Part of a small language model's weights.
Size: 22 layers, 14.8M parameters.
Architecture: LayerNorm before each block, learned positions, normalized queries and keys.
Training: a variant of SOAP for these matrices, 5541 steps.
Each number is 50 + 12 x the weight over its row's rms, rounded and kept within 0 to 99. Layers, rows and columns count from 0. The size before them is the row's rms in percent of the matrix's.

# layer 15 MLP up, 896x224, rms 0.293, rows 107-138, columns 112-223
095:68 49 60 56 53 38 62 45 68 58 47 52 55 62 56 49 34 25 45 54 48 61 42 27 47 39 35 48 67 21 56 40 49 67 46 59 51 53 63 36 47 54 26 45 54 44 35 44 39 44 55 58 64 54 56 48 60 69 57 59 58 52 55 49 42 62 41 47 47 73 48 42 59 46 53 43 30 59 64 45 57 57 61 48 63 48 45 64 51 39 71 51 46 49 54 47 49 53 53 39 48 25 41 52 37 45 49 38 09 60 59 49
100:48 66 70 52 49 24 38 44 53 49 46 50 51 29 52 49 25 51 70 68 65 46 56 56 47 41 65 55 46 30 16 65 61 55 50 27 37 46 47 71 40 49 49 36 60 62 44 34 60 39 60 39 51 51 59 27 40 57 47 42 50 54 43 76 44 43 29 40 69 54 59 43 19 37 38 32 62 61 54 57 60 49 66 25 36 51 19 56 32 67 31 70 44 58 49 55 64 53 52 47 43 42 39 46 49 53 50 59 39 66 47 62
107:46 67 74 46 42 40 55 55 49 36 58 67 26 56 53 58 12 39 60 59 62 63 55 47 55 49 42 55 22 45 39 70 57 43 22 43 52 53 49 54 51 52 56 51 46 39 81 49 67 47 49 26 62 55 51 64 65 61 61 46 78 59 41 25 75 67 61 77 30 52 67 25 41 47 45 55 24 49 36 39 66 36 65 41 51 46 34 65 54 60 54 37 72 45 59 46 61 39 55 52 57 39 72 54 41 49 38 43 64 50 48 52
098:49 63 29 59 44 50 30 42 36 57 53 45 30 40 53 36 77 58 62 38 66 38 66 58 54 45 76 54 50 76 46 39 57 47 40 35 70 65 53 49 55 58 43 43 51 43 46 62 57 49 40 53 33 42 49 49 69 52 71 35 47 28 47 67 37 62 52 63 38 48 62 38 77 52 50 51 46 41 27 57 70 52 58 61 49 50 47 61 43 43 31 50 54 61 58 55 33 31 43 43 53 58 70 53 39 32 60 62 70 60 46 60
103:67 52 54 34 41 61 38 53 49 57 57 49 38 49 49 53 42 55 43 53 43 57 61 63 46 70 60 40 44 25 42 55 50 83 43 40 59 50 45 50 54 43 70 63 63 37 42 62 53 57 39 45 38 67 56 40 62 52 45 51 26 72 39 56 76 91 53 47 60 56 45 58 59 45 45 33 57 52 37 27 43 69 48 47 60 55 60 43 31 49 67 44 26 59 39 46 59 63 62 58 29 68 59 61 50 59 46 48 50 70 45 42
098:52 64 40 53 59 60 47 74 58 50 44 66 40 40 42 49 47 37 50 45 47 55 60 56 47 47 82 62 38 58 33 47 48 77 64 51 48 70 41 67 70 33 38 45 35 49 63 33 50 75 49 74 28 58 27 38 45 45 65 54 59 14 59 53 65 31 37 53 43 42 35 50 61 40 49 51 59 52 57 52 57 50 72 45 37 53 63 56 56 52 56 50 58 62 54 05 57 39 19 48 43 59 56 60 51 53 48 54 72 56 56 56
103:61 47 55 50 61 37 59 60 61 54 64 52 42 48 44 52 19 37 74 77 38 62 52 44 63 53 70 54 42 53 49 25 46 55 50 47 45 77 73 45 28 45 41 37 39 48 54 69 33 51 59 45 33 47 71 37 60 22 50 45 54 34 46 67 43 49 44 55 51 42 42 44 55 50 54 29 50 63 56 63 49 78 36 48 42 27 53 54 48 46 75 59 60 47 65 63 46 45 48 48 53 68 53 31 48 42 35 41 51 64 62 66
098:51 18 56 37 44 25 60 52 31 38 55 51 61 44 53 38 50 62 49 40 59 41 44 46 55 55 49 46 22 57 55 39 57 49 52 46 44 75 79 52 68 45 49 34 50 59 36 38 39 53 74 49 67 66 22 48 35 40 55 32 57 59 26 51 48 30 40 48 59 52 39 47 52 57 35 53 79 40 38 46 47 37 54 60 44 45 46 52 72 51 53 47 41 52 46 68 44 62 64 57 51 46 57 63 57 56 41 52 43 59 51 37
103:56 57 49 45 33 54 44 58 59 49 44 37 49 65 49 50 43 70 45 49 57 62 48 46 54 64 47 75 52 47 39 62 43 40 69 46 52 60 55 58 52 37 62 50 65 32 54 45 47 50 39 63 42 68 51 47 48 44 37 55 27 34 47 67 64 44 39 65 42 55 21 42 23 67 41 71 62 45 51 44 44 34 52 59 41 26 38 64 37 40 48 36 60 36 38 58 32 57 64 52 40 35 52 65 38 54 62 57 57 59 44 39
105:54 46 33 32 46 39 52 47 56 53 60 46 55 49 73 46 45 55 55 51 25 66 39 50 71 47 51 56 45 61 34 38 37 74 55 37 54 74 43 62 85 57 60 50 49 33 45 64 72 56 61 59 69 48 52 20 34 70 48 47 32 42 67 48 61 48 52 60 29 68 47 56 39 36 43 64 48 45 58 47 44 46 45 44 67 67 45 49 36 47 58 47 46 21 69 48 48 67 53 38 54 37 48 50 33 40 31 57 42 48 65 38
094:60 50 55 41 31 53 46 51 64 61 48 56 46 49 55 42 49 65 55 48 28 34 76 31 57 43 40 34 39 52 58 33 56 37 56 39 70 53 61 32 26 55 80 27 60 41 54 67 44 71 51 53 42 50 49 50 45 56 46 38 35 38 62 44 38 78 43 63 44 27 41 46 38 72 77 66 54 50 69 41 69 38 60 31 40 58 33 48 31 36 60 54 43 47 56 61 33 44 38 52 55 41 48 66 25 46 50 61 37 44 61 35
108:53 35 64 38 55 35 45 72 37 47 43 47 63 38 53 77 75 49 46 65 66 46 40 59 42 30 64 48 30 38 50 56 53 35 50 47 44 39 46 38 28 39 57 57 45 28 21 55 63 55 65 48 56 58 36 35 55 50 63 22 68 66 61 29 67 53 54 57 37 41 53 55 54 48 51 46 30 58 45 52 65 63 59 43 57 50 51 42 65 44 60 51 39 67 55 54 32 36 42 43 68 60 38 54 34 57 40 53 48 60 40 66
102:62 56 68 60 55 29 63 49 34 74 57 55 69 39 51 48 38 54 48 32 48 40 40 32 56 56 48 39 60 28 60 49 51 43 41 37 58 49 64 47 43 60 47 23 67 65 37 47 36 39 36 58 45 39 53 54 44 41 32 53 44 44 42 43 65 50 46 56 49 41 49 31 55 46 40 53 51 47 53 56 54 67 34 63 58 65 31 47 47 38 42 51 63 58 42 60 21 67 53 36 70 53 40 54 36 48 67 68 52 43 36 42
104:48 45 44 67 37 51 15 74 60 45 53 43 60 54 60 61 55 63 45 64 34 49 50 58 34 59 52 41 65 24 33 47 60 51 34 58 35 51 57 65 44 64 44 59 47 59 25 42 50 64 66 62 61 33 43 57 53 41 64 66 82 53 39 47 63 58 60 74 55 55 48 41 43 29 56 53 44 70 52 41 63 56 47 41 39 57 40 50 67 56 48 48 65 68 47 66 40 62 54 54 56 48 71 72 42 41 52 51 50 30 41 65
094:64 65 55 51 49 46 33 25 36 65 23 53 51 42 58 41 48 53 54 48 51 39 54 52 55 55 47 53 61 60 53 42 33 54 51 75 48 62 43 54 42 57 45 40 58 33 43 46 62 55 54 52 55 44 62 34 54 50 72 59 41 68 38 41 49 45 52 35 41 42 61 66 67 47 52 44 52 51 53 33 45 45 60 41 49 36 54 43 53 65 67 73 42 47 39 54 47 67 51 64 52 69 56 46 79 57 47 58 47 36 42 60
092:58 64 52 52 58 49 45 52 61 37 66 53 53 62 52 66 58 47 57 35 70 57 41 43 39 62 47 43 48 67 61 49 59 38 63 52 48 51 38 64 46 48 49 41 70 55 48 46 58 50 46 75 23 52 36 51 47 45 45 35 51 53 34 52 65 32 46 72 57 46 58 43 52 56 57 74 61 60 50 53 41 56 64 37 48 36 56 49 58 48 37 28 59 32 45 34 46 30 48 62 53 47 59 57 29 41 59 29 44 46 88 40
103:32 69 47 26 53 45 44 42 46 44 50 68 44 45 53 42 43 56 56 67 57 48 40 43 47 39 54 22 34 52 38 33 67 53 51 42 60 58 35 56 43 49 52 56 57 49 26 61 30 56 43 51 43 40 74 46 82 31 47 49 42 60 53 52 52 82 47 26 49 57 54 50 55 49 50 19 36 38 47 77 64 66 30 68 54 60 64 34 64 42 52 37 36 69 69 43 58 29 43 53 44 43 56 41 53 51 40 60 30 56 58 43
104:42 47 51 74 54 37 50 41 72 58 50 56 56 44 40 50 51 31 30 50 41 65 21 35 45 44 67 34 39 57 59 49 86 63 50 52 50 46 46 42 59 65 39 45 49 48 49 63 46 41 51 49 38 46 53 37 56 56 51 77 42 38 40 45 59 66 42 50 35 52 27 77 47 41 21 49 41 51 78 46 40 66 65 61 65 64 50 34 59 36 24 40 54 59 52 43 75 52 60 59 36 57 58 58 28 40 48 42 59 31 45 57
101:46 46 52 64 75 25 42 63 59 52 73 52 53 38 43 60 59 37 57 52 69 58 52 31 49 62 33 54 50 54 66 53 49 65 63 57 47 49 70 64 50 39 51 76 43 56 56 44 68 55 47 53 55 71 51 58 55 38 48 49 34 30 28 33 60 64 54 46 43 75 46 28 55 30 50 65 53 33 61 31 24 53 41 82 54 54 34 45 51 63 42 59 65 50 50 31 42 58 46 45 48 57 52 47 53 45 73 54 50 66 38 36
098:43 50 25 43 52 44 48 60 35 48 45 57 25 45 57 46 52 45 52 54 54 54 73 38 27 62 43 52 37 56 46 74 58 36 36 57 44 33 55 61 41 49 46 48 39 51 49 65 50 45 33 55 57 46 59 65 37 59 45 57 47 41 54 65 72 44 72 30 63 72 61 28 47 58 58 40 31 58 43 40 51 42 37 63 77 30 38 42 70 63 68 55 59 37 50 74 58 38 63 59 46 61 34 64 40 49 41 45 38 59 41 56
106:65 60 56 44 41 44 47 47 43 44 46 58 44 43 38 62 61 42 82 27 45 37 42 29 42 45 63 64 57 60 42 60 48 59 46 21 44 48 35 46 33 27 59 61 59 66 45 34 80 56 40 76 38 57 44 61 36 44 40 49 37 43 48 64 23 64 53 65 52 56 32 46 61 38 50 35 52 59 54 46 58 59 53 49 44 37 38 62 46 66 23 41 48 57 45 54 53 44 33 49 68 60 38 39 51 32 58 58 43 64 35 57
093:66 42 55 50 14 62 64 47 78 39 41 43 71 73 78 57 66 65 39 60 35 56 63 48 26 36 63 57 42 42 48 52 43 54 41 50 66 49 65 47 43 54 64 40 67 39 40 63 47 58 58 66 33 44 30 65 40 39 50 61 58 30 46 40 19 42 41 51 42 77 52 73 43 61 58 70 51 53 72 35 70 58 50 42 47 54 67 52 46 65 66 36 40 50 65 73 60 38 49 42 41 40 48 55 55 37 48 80 48 56 51 55
102:48 70 50 38 41 43 38 40 45 67 46 49 54 57 46 48 46 73 56 70 30 47 44 31 54 86 54 46 49 43 47 37 40 55 41 53 62 55 51 35 54 35 41 38 37 54 43 27 62 45 64 73 56 37 44 76 42 39 60 65 61 54 15 34 53 39 60 57 69 46 41 57 34 44 66 55 70 43 47 33 61 62 46 41 50 65 70 28 61 53 62 30 59 60 55 48 46 58 65 42 58 44 36 58 59 45 45 45 50 36 31 56
097:51 39 49 50 43 53 36 52 57 52 48 52 72 53 53 35 54 43 26 64 47 21 43 49 66 49 27 60 56 49 22 54 54 38 35 63 41 45 74 52 48 42 54 48 47 53 50 53 25 41 39 60 39 37 50 65 35 35 52 56 49 51 57 47 47 40 48 39 43 42 31 46 57 44 71 38 68 27 59 56 68 48 28 58 00 66 43 62 64 53 53 42 45 41 61 58 27 63 50 62 66 55 44 53 37 47 56 58 53 52 53 79
093:58 57 41 50 63 63 54 37 62 46 25 55 35 49 45 62 73 59 56 66 46 62 61 55 59 54 41 50 43 71 39 60 69 60 49 32 26 54 54 36 48 42 27 50 38 54 43 43 38 63 58 17 40 45 52 45 34 73 53 73 68 47 37 70 50 50 45 45 41 59 51 49 63 33 59 56 69 24 59 67 55 31 53 43 40 48 54 53 55 45 54 36 55 65 52 28 48 68 23 46 62 55 46 46 31 43 43 45 45 56 42 60
098:26 35 32 61 61 50 46 22 56 49 57 42 65 53 45 65 50 24 50 53 51 43 46 47 51 40 46 45 61 51 36 72 44 39 49 57 54 30 60 54 18 50 45 53 57 41 56 46 44 52 48 40 60 46 34 43 54 43 42 46 40 43 71 54 49 37 45 61 50 53 52 57 35 62 65 59 43 51 55 50 57 41 45 42 51 36 40 66 55 56 31 73 57 88 62 68 58 19 41 35 43 40 48 63 45 38 39 75 68 51 69 66
109:48 31 29 56 49 59 65 44 28 39 56 47 31 64 65 63 38 57 36 48 26 39 49 39 69 32 42 46 60 43 67 63 44 34 26 33 37 52 57 57 58 23 52 61 51 67 40 58 59 34 48 64 39 58 52 45 42 43 54 49 52 68 42 69 59 55 72 65 39 66 69 57 37 45 62 65 62 33 36 53 48 45 44 49 58 51 67 76 56 73 58 63 55 49 39 53 49 61 76 61 73 52 36 35 32 51 44 73 44 58 44 29
094:45 65 67 41 34 41 46 35 62 59 19 48 68 58 54 47 45 24 50 47 56 47 52 46 51 53 33 65 23 69 55 51 72 31 54 67 51 52 51 52 32 49 60 56 57 61 65 56 46 61 57 60 66 45 78 55 52 55 52 43 51 51 62 41 39 47 51 59 57 37 53 51 76 47 64 55 60 54 56 27 46 57 32 63 58 67 34 64 66 62 61 36 74 47 35 52 59 70 49 47 72 37 53 73 29 53 60 46 46 64 50 66
107:43 71 55 45 59 55 54 57 51 72 59 37 51 50 42 28 38 51 78 43 61 33 47 46 37 68 39 37 56 54 24 50 67 31 47 46 61 57 40 60 43 57 37 51 62 45 41 55 74 55 46 54 62 62 64 62 46 47 59 21 57 47 47 58 67 63 54 38 58 58 48 48 50 42 58 58 54 77 52 37 26 47 42 47 56 44 67 56 61 39 61 50 63 33 45 46 60 61 70 66 28 50 72 49 38 36 64 43 48 39 63 55
095:45 66 52 28 53 38 80 56 55 62 38 64 60 32 58 39 38 50 64 67 65 34 24 36 36 69 43 60 60 59 40 39 59 60 40 64 31 69 52 59 53 58 49 56 44 42 55 43 61 67 77 57 28 48 44 56 46 59 48 36 59 48 29 62 73 85 61 32 39 43 39 44 46 52 30 51 59 46 55 43 49 39 48 33 47 49 61 48 43 51 54 37 43 53 41 45 50 37 58 44 53 40 61 46 54 52 36 43 53 35 76 75
099:56 60 36 58 34 64 74 45 37 32 39 40 62 45 44 51 53 62 37 31 66 61 64 35 37 51 37 45 73 54 63 38 41 82 49 49 51 53 49 51 43 66 76 67 29 60 62 33 69 68 51 72 47 46 31 53 22 57 74 56 54 59 49 58 41 47 53 42 46 38 39 61 63 61 52 60 52 23 40 48 40 49 58 42 68 64 46 55 31 38 52 62 38 45 32 53 91 41 44 54 50 47 26 46 39 55 33 48 57 47 39 41
104:42 57 38 43 33 47 44 44 57 58 63 43 66 55 40 50 57 47 25 50 52 48 40 37 44 45 58 37 61 53 44 37 45 41 54 54 33 56 61 57 28 70 50 26 57 57 54 67 48 37 72 47 39 67 48 38 66 42 64 69 60 38 43 44 44 67 47 50 42 51 42 49 44 65 55 30 34 39 42 55 62 60 56 59 77 48 27 59 62 15 43 50 59 55 57 45 58 40 65 44 51 55 38 55 41 61 40 57 42 63 41 42
# layer 15 MLP down (transposed), 896x224, rms 0.314, rows 107-137, columns 112-223
100:44 41 52 39 64 70 50 53 35 48 45 55 56 52 42 55 79 57 62 43 52 56 54 52 51 26 44 58 44 31 47 56 56 62 64 65 46 61 44 55 34 44 46 44 38 54 53 56 43 49 34 62 32 50 49 49 34 52 50 59 30 56 52 60 41 57 45 51 51 74 43 80 53 68 68 59 57 62 51 57 42 42 73 41 35 41 61 68 50 54 44 37 26 50 39 61 47 48 50 48 49 67 61 71 52 18 46 55 77 65 54 37
106:36 80 43 39 45 66 59 43 41 48 43 41 78 46 39 42 53 27 42 48 52 64 47 60 51 68 46 57 54 30 38 76 69 50 28 39 25 29 60 59 50 59 55 48 48 34 56 47 47 52 51 58 64 54 61 54 46 39 50 70 70 54 50 39 40 55 64 54 66 68 41 39 42 43 69 60 54 73 27 57 63 31 46 31 63 54 43 43 48 57 49 48 65 49 69 58 62 59 39 39 53 35 45 50 49 61 42 61 51 60 40 38
103:46 52 56 71 60 54 57 54 57 31 60 61 66 53 61 51 57 31 53 36 29 53 33 33 60 53 46 54 41 48 67 35 50 61 47 63 57 56 61 64 42 66 61 46 36 39 62 46 31 65 54 28 48 50 36 60 60 30 35 61 50 34 26 52 36 77 53 39 64 59 64 48 62 69 47 62 42 69 61 57 33 42 75 42 49 50 50 64 48 52 50 54 67 64 58 43 51 71 72 51 54 51 56 42 40 64 29 47 61 33 60 59
106:59 31 64 59 36 46 51 37 46 31 52 47 61 46 55 62 41 45 79 58 41 44 39 45 41 57 46 37 77 55 61 46 60 41 48 60 47 45 26 72 63 32 44 43 49 36 50 59 45 77 30 54 50 50 41 54 60 37 37 60 51 58 44 61 54 28 65 47 47 53 50 50 46 78 34 44 21 43 51 70 63 38 42 42 49 60 39 39 49 42 48 52 47 44 66 50 68 29 51 40 52 51 50 44 66 32 42 50 63 53 61 37
104:47 18 43 47 70 41 31 58 46 46 63 67 56 66 70 40 70 36 31 46 53 45 45 56 64 36 42 45 35 34 66 58 44 26 35 32 53 45 24 52 54 53 62 55 52 47 69 56 48 52 58 58 45 23 23 38 43 38 68 43 60 33 54 41 43 57 53 27 59 50 57 56 33 49 66 63 55 32 21 67 51 35 69 38 42 68 49 29 69 48 38 45 42 47 46 49 66 44 56 51 54 38 58 37 54 45 46 32 53 46 37 60
107:42 63 46 52 69 46 40 61 32 62 38 44 71 71 43 36 34 74 45 28 36 41 69 63 52 38 37 53 53 41 58 48 39 36 62 48 79 52 46 56 44 54 49 36 55 47 70 53 30 56 42 52 63 61 47 53 41 49 41 44 38 57 54 52 63 46 55 54 34 48 62 49 52 47 28 69 54 60 58 44 38 32 55 18 38 34 51 65 67 57 59 37 37 49 66 79 62 61 44 49 48 61 56 63 30 64 44 55 24 55 54 59
105:63 57 52 42 31 50 55 36 54 58 40 56 55 56 46 24 42 58 64 39 35 40 53 36 39 50 44 33 58 45 31 50 34 50 52 53 37 48 82 52 37 32 56 47 48 45 54 45 32 66 33 52 61 54 34 58 59 51 50 42 38 40 36 12 61 29 36 56 43 43 61 52 41 15 29 56 55 63 18 67 52 49 44 69 40 19 54 41 56 61 72 57 45 61 55 45 52 57 45 60 58 40 44 31 39 40 47 49 32 35 54 41
093:60 59 42 52 50 67 56 58 49 59 48 52 48 48 56 39 49 36 44 53 43 33 66 47 64 47 56 30 45 38 63 50 31 34 62 76 36 46 45 43 63 51 44 40 61 56 49 40 56 37 46 87 47 68 46 47 34 45 55 55 55 51 39 65 46 26 75 39 45 23 50 37 44 58 54 41 46 58 30 41 68 51 54 48 65 33 36 48 37 38 62 42 27 60 48 64 54 39 54 57 41 44 46 52 50 55 65 49 33 54 50 45
094:36 53 54 74 58 48 52 42 58 59 57 60 39 55 52 56 53 13 32 54 36 40 40 39 44 43 44 49 63 42 52 38 41 53 47 64 58 56 55 30 34 45 39 43 41 73 42 69 59 29 59 54 36 38 69 63 51 42 58 38 61 48 48 56 49 56 61 40 50 41 65 43 80 51 56 51 49 46 53 47 61 55 51 51 35 77 47 43 69 43 41 61 57 48 41 30 33 48 73 33 65 35 58 59 70 51 55 66 48 65 62 44
108:64 66 46 68 55 42 47 59 42 51 70 48 59 55 45 62 28 31 71 64 40 61 40 50 55 32 42 67 45 37 67 94 49 32 31 81 59 53 62 41 51 66 59 41 40 35 53 71 39 34 20 40 63 37 46 62 46 50 57 44 44 53 42 77 47 38 51 53 48 38 66 53 45 43 54 63 70 59 64 42 47 53 55 48 27 37 47 52 66 44 42 61 58 53 56 48 40 54 49 51 39 55 58 48 42 61 51 63 53 61 48 65
104:76 58 53 32 63 59 61 33 38 57 44 48 38 54 59 51 44 48 35 45 81 47 45 57 55 54 53 55 64 49 56 73 51 32 56 69 71 48 33 38 50 69 66 38 53 20 87 55 58 56 54 50 36 43 68 50 32 41 74 58 70 35 56 26 20 39 49 61 33 60 64 46 65 49 46 68 34 42 59 47 50 32 36 46 70 58 45 44 43 37 41 38 44 33 41 53 59 47 50 60 62 52 49 37 61 40 59 73 66 44 71 65
103:47 68 31 45 35 41 55 40 57 64 46 27 57 62 47 40 44 63 35 33 27 44 31 47 50 57 50 29 52 42 58 45 51 63 29 65 45 60 56 51 64 54 38 76 38 52 37 35 42 60 71 29 53 46 39 59 72 55 48 44 32 45 69 32 45 51 32 47 55 69 39 34 45 61 68 38 57 43 45 83 23 29 69 73 43 56 53 51 45 68 54 54 51 42 40 56 69 28 41 41 65 56 39 59 55 44 63 44 47 65 46 26
105:55 42 50 38 49 25 48 48 48 58 49 54 56 49 59 35 60 53 38 44 52 64 44 44 59 51 19 55 45 62 48 30 46 65 41 51 31 46 48 73 51 48 37 47 50 35 54 27 29 50 77 83 60 77 71 43 34 76 49 41 51 58 57 46 48 48 49 38 27 28 41 58 38 66 20 36 49 61 53 38 50 52 66 51 60 50 55 53 37 66 44 53 35 43 33 51 26 38 66 51 30 50 47 36 41 54 42 56 48 58 45 45
104:41 56 45 64 45 38 47 44 49 41 60 42 21 44 50 44 46 30 23 60 41 66 59 50 46 57 43 26 47 56 50 55 47 43 49 56 53 47 52 50 45 58 53 52 35 57 57 30 39 69 63 65 57 68 50 49 37 37 37 47 73 60 50 60 41 51 52 66 40 45 65 51 51 33 51 39 67 48 55 53 70 68 46 42 56 47 52 45 79 47 59 61 49 64 70 30 39 35 46 45 21 50 52 63 37 37 40 51 60 37 64 43
094:50 52 35 27 33 28 56 57 60 57 46 48 46 56 54 60 23 48 40 70 43 65 51 64 54 48 58 36 33 47 42 38 49 42 54 48 42 34 56 67 53 37 41 51 66 49 44 53 49 68 49 62 67 47 59 45 43 60 56 54 42 49 27 63 50 55 54 55 50 39 50 49 55 43 35 41 55 22 29 53 60 49 62 47 51 22 41 55 43 60 47 60 55 67 58 48 54 65 49 56 63 41 37 52 43 48 18 33 31 61 40 49
096:39 53 58 44 35 62 67 39 53 30 61 59 45 70 66 43 65 43 54 42 56 57 49 70 56 73 34 72 40 39 42 47 54 33 66 38 52 51 50 56 68 47 55 35 52 76 50 69 40 43 56 57 52 45 58 59 50 32 54 53 56 75 59 59 49 33 44 39 53 49 63 52 53 51 57 25 54 48 40 47 63 37 43 33 41 44 54 32 47 55 44 24 13 53 40 35 60 49 64 65 67 41 66 60 32 41 35 62 46 48 48 59
111:36 46 40 60 22 62 51 48 76 51 40 63 52 35 47 38 46 54 56 41 32 54 29 59 43 40 47 63 48 44 56 43 54 92 47 38 35 39 42 48 58 44 52 58 24 46 38 51 45 52 59 38 62 50 52 55 57 50 46 40 54 66 49 43 61 42 66 22 51 48 53 58 61 56 47 38 54 65 41 31 68 44 53 30 46 43 51 37 68 46 53 55 44 67 59 53 72 49 60 50 60 36 37 71 41 41 08 38 90 48 66 55
106:56 52 59 21 62 54 46 45 31 45 50 48 52 47 55 26 64 24 84 48 60 48 45 54 59 55 48 68 66 45 62 42 46 39 63 63 60 41 58 55 46 56 34 32 42 74 60 39 55 58 60 33 26 32 35 45 60 43 49 54 46 61 53 73 42 30 51 53 50 57 45 52 52 50 61 40 41 24 40 46 41 63 63 46 36 33 37 72 50 44 34 51 42 59 60 70 38 39 51 62 58 57 33 39 56 34 44 47 50 66 67 57
092:59 47 54 54 71 56 68 51 57 36 41 56 54 36 35 62 54 63 26 60 68 55 63 57 35 47 63 40 46 52 55 69 44 62 49 39 45 32 70 35 66 57 48 40 72 37 62 81 56 30 58 63 59 61 63 55 41 56 67 52 48 55 43 29 61 58 46 54 48 77 49 52 38 39 25 75 49 57 51 41 47 39 53 51 48 65 25 22 45 39 43 48 56 48 75 53 48 46 40 44 63 55 45 46 84 87 66 52 41 50 52 48
105:70 68 83 48 57 40 76 66 52 51 62 47 37 55 36 66 64 45 66 48 51 67 65 70 60 63 50 43 66 63 35 40 43 38 44 50 36 32 43 70 49 53 45 52 62 44 60 34 28 53 40 31 51 34 54 58 57 46 51 46 60 60 65 58 35 50 53 40 40 19 50 25 56 56 53 54 58 32 43 72 42 64 59 60 44 33 66 67 38 56 42 68 61 51 57 50 57 53 55 45 52 30 52 54 65 33 39 47 55 40 60 45
097:59 62 65 52 63 31 45 43 67 41 66 44 52 48 45 55 47 58 51 66 46 34 54 49 51 67 60 58 57 46 59 53 55 61 39 50 47 59 50 57 46 49 71 44 34 58 56 49 45 37 37 63 57 37 37 52 46 62 49 38 40 40 33 51 49 49 43 34 38 38 55 45 41 38 21 28 35 62 76 47 53 33 48 59 42 61 52 37 43 58 29 62 37 35 58 74 79 51 64 59 42 38 56 72 65 66 52 44 40 42 70 57
102:48 56 43 55 37 39 31 57 64 51 41 55 65 68 57 70 53 44 35 33 39 60 53 38 27 76 39 66 66 51 41 73 39 51 69 62 46 53 57 69 51 69 70 54 54 49 46 55 30 42 61 66 32 26 57 46 62 52 41 38 46 62 54 35 41 60 36 46 28 44 69 62 47 59 64 43 46 64 59 44 61 44 40 57 55 41 45 48 43 39 67 59 39 39 69 49 41 52 79 44 35 54 47 56 23 70 33 63 50 55 47 22
111:53 74 40 45 51 53 48 49 64 56 34 56 65 46 47 54 81 70 47 46 60 66 54 54 41 30 54 58 63 22 43 54 42 40 23 55 31 57 40 64 57 66 43 34 57 60 51 73 46 39 70 51 54 48 29 34 39 54 40 47 47 38 46 31 47 60 80 38 61 55 55 73 48 46 49 58 52 46 30 52 40 44 52 37 64 56 51 58 61 59 46 32 40 50 24 37 35 60 71 49 61 61 55 42 71 59 56 42 42 29 45 62
104:28 68 30 35 58 37 49 41 77 59 56 46 49 62 40 51 47 54 49 39 75 50 68 73 55 57 37 69 38 50 39 49 38 77 59 78 39 70 78 36 57 57 51 55 48 48 41 31 51 70 43 63 56 48 37 43 56 54 47 66 44 50 35 65 44 53 55 46 65 51 71 78 59 39 69 56 61 40 45 41 60 45 45 59 44 42 41 56 37 40 53 65 57 65 63 47 65 42 79 52 41 43 26 57 59 62 52 49 44 63 57 52
096:56 35 35 54 53 22 42 64 30 48 48 50 61 50 32 45 38 54 47 61 49 45 26 58 42 36 40 63 48 53 55 53 57 37 39 36 49 37 56 49 57 60 54 50 44 65 69 52 32 48 70 55 59 23 55 51 69 52 61 71 57 46 25 50 61 36 59 47 56 36 52 60 41 48 49 60 38 56 51 72 59 32 65 61 52 37 54 46 48 52 44 45 43 55 63 36 28 35 43 47 48 52 64 56 27 62 27 50 64 76 70 41
099:46 46 54 44 78 46 43 63 48 59 32 34 59 49 52 54 43 42 30 46 56 52 20 56 48 47 56 74 37 52 39 46 57 46 68 46 68 37 52 67 27 45 59 55 49 21 57 39 42 60 36 53 41 67 21 37 49 41 39 27 43 76 55 32 51 57 42 60 51 50 49 46 43 54 65 50 44 61 55 54 52 35 67 55 56 54 61 34 49 62 40 56 45 30 37 32 47 53 71 54 32 33 48 47 68 57 67 72 49 33 48 41
106:40 39 58 71 40 62 50 57 47 43 63 44 53 36 67 54 32 68 48 51 55 53 43 44 64 45 53 44 52 55 65 65 41 57 34 41 43 60 55 45 61 38 46 56 59 41 73 37 50 52 70 53 37 51 53 69 33 27 55 77 59 37 55 55 32 54 57 60 40 70 35 45 47 31 64 43 58 57 42 25 50 43 36 49 54 35 51 42 41 59 54 45 41 50 48 55 70 55 53 67 73 40 61 63 49 71 50 65 39 36 44 52
095:30 39 54 49 48 65 50 53 44 36 53 63 54 61 31 68 33 61 59 78 31 41 46 68 64 58 35 47 37 39 53 46 49 83 55 60 22 50 57 48 46 55 19 67 52 52 45 50 58 53 61 62 46 57 32 37 29 65 65 63 45 54 36 65 63 55 48 66 53 57 69 65 48 58 61 61 44 39 40 29 31 54 37 47 34 57 30 59 53 63 54 38 52 67 46 43 50 49 69 53 64 71 55 42 64 54 46 50 47 60 46 46
106:56 54 65 59 35 34 65 48 34 61 57 54 28 48 43 43 39 52 55 40 75 46 37 29 33 49 45 57 70 46 51 50 64 67 26 52 48 61 64 56 58 63 38 55 62 57 51 60 32 65 64 56 75 46 55 45 18 53 51 49 39 30 51 49 38 36 55 40 46 53 45 57 64 63 71 50 34 49 45 49 65 23 59 54 50 47 40 78 28 43 45 27 29 66 53 62 38 61 25 42 25 36 61 47 58 74 47 68 61 37 49 91
098:36 58 53 55 51 68 43 37 56 34 58 56 46 47 43 57 55 61 63 37 39 40 55 41 15 61 68 48 36 45 39 50 34 54 57 45 53 51 42 60 50 61 48 69 52 47 56 43 41 42 52 71 52 36 53 79 50 77 56 60 61 56 31 43 52 32 40 60 51 56 60 47 56 46 44 36 46 45 44 51 48 37 27 61 52 32 59 73 33 73 64 47 51 31 72 34 56 43 33 44 50 36 70 43 37 39 44 45 56 28 38 51
101:49 46 40 50 76 22 66 45 66 38 58 47 38 46 62 52 51 26 59 55 32 28 37 54 34 53 43 59 30 57 29 65 65 46 41 56 37 40 56 34 51 42 54 34 56 57 33 67 46 42 50 66 59 22 53 57 27 35 53 59 54 39 54 43 39 51 54 58 61 65 51 40 37 43 46 52 59 34 60 78 67 35 55 65 57 53 31 70 69 54 16 47 65 43 71 46 52 32 57 68 46 57 60 49 43 59 49 51 53 35 50 50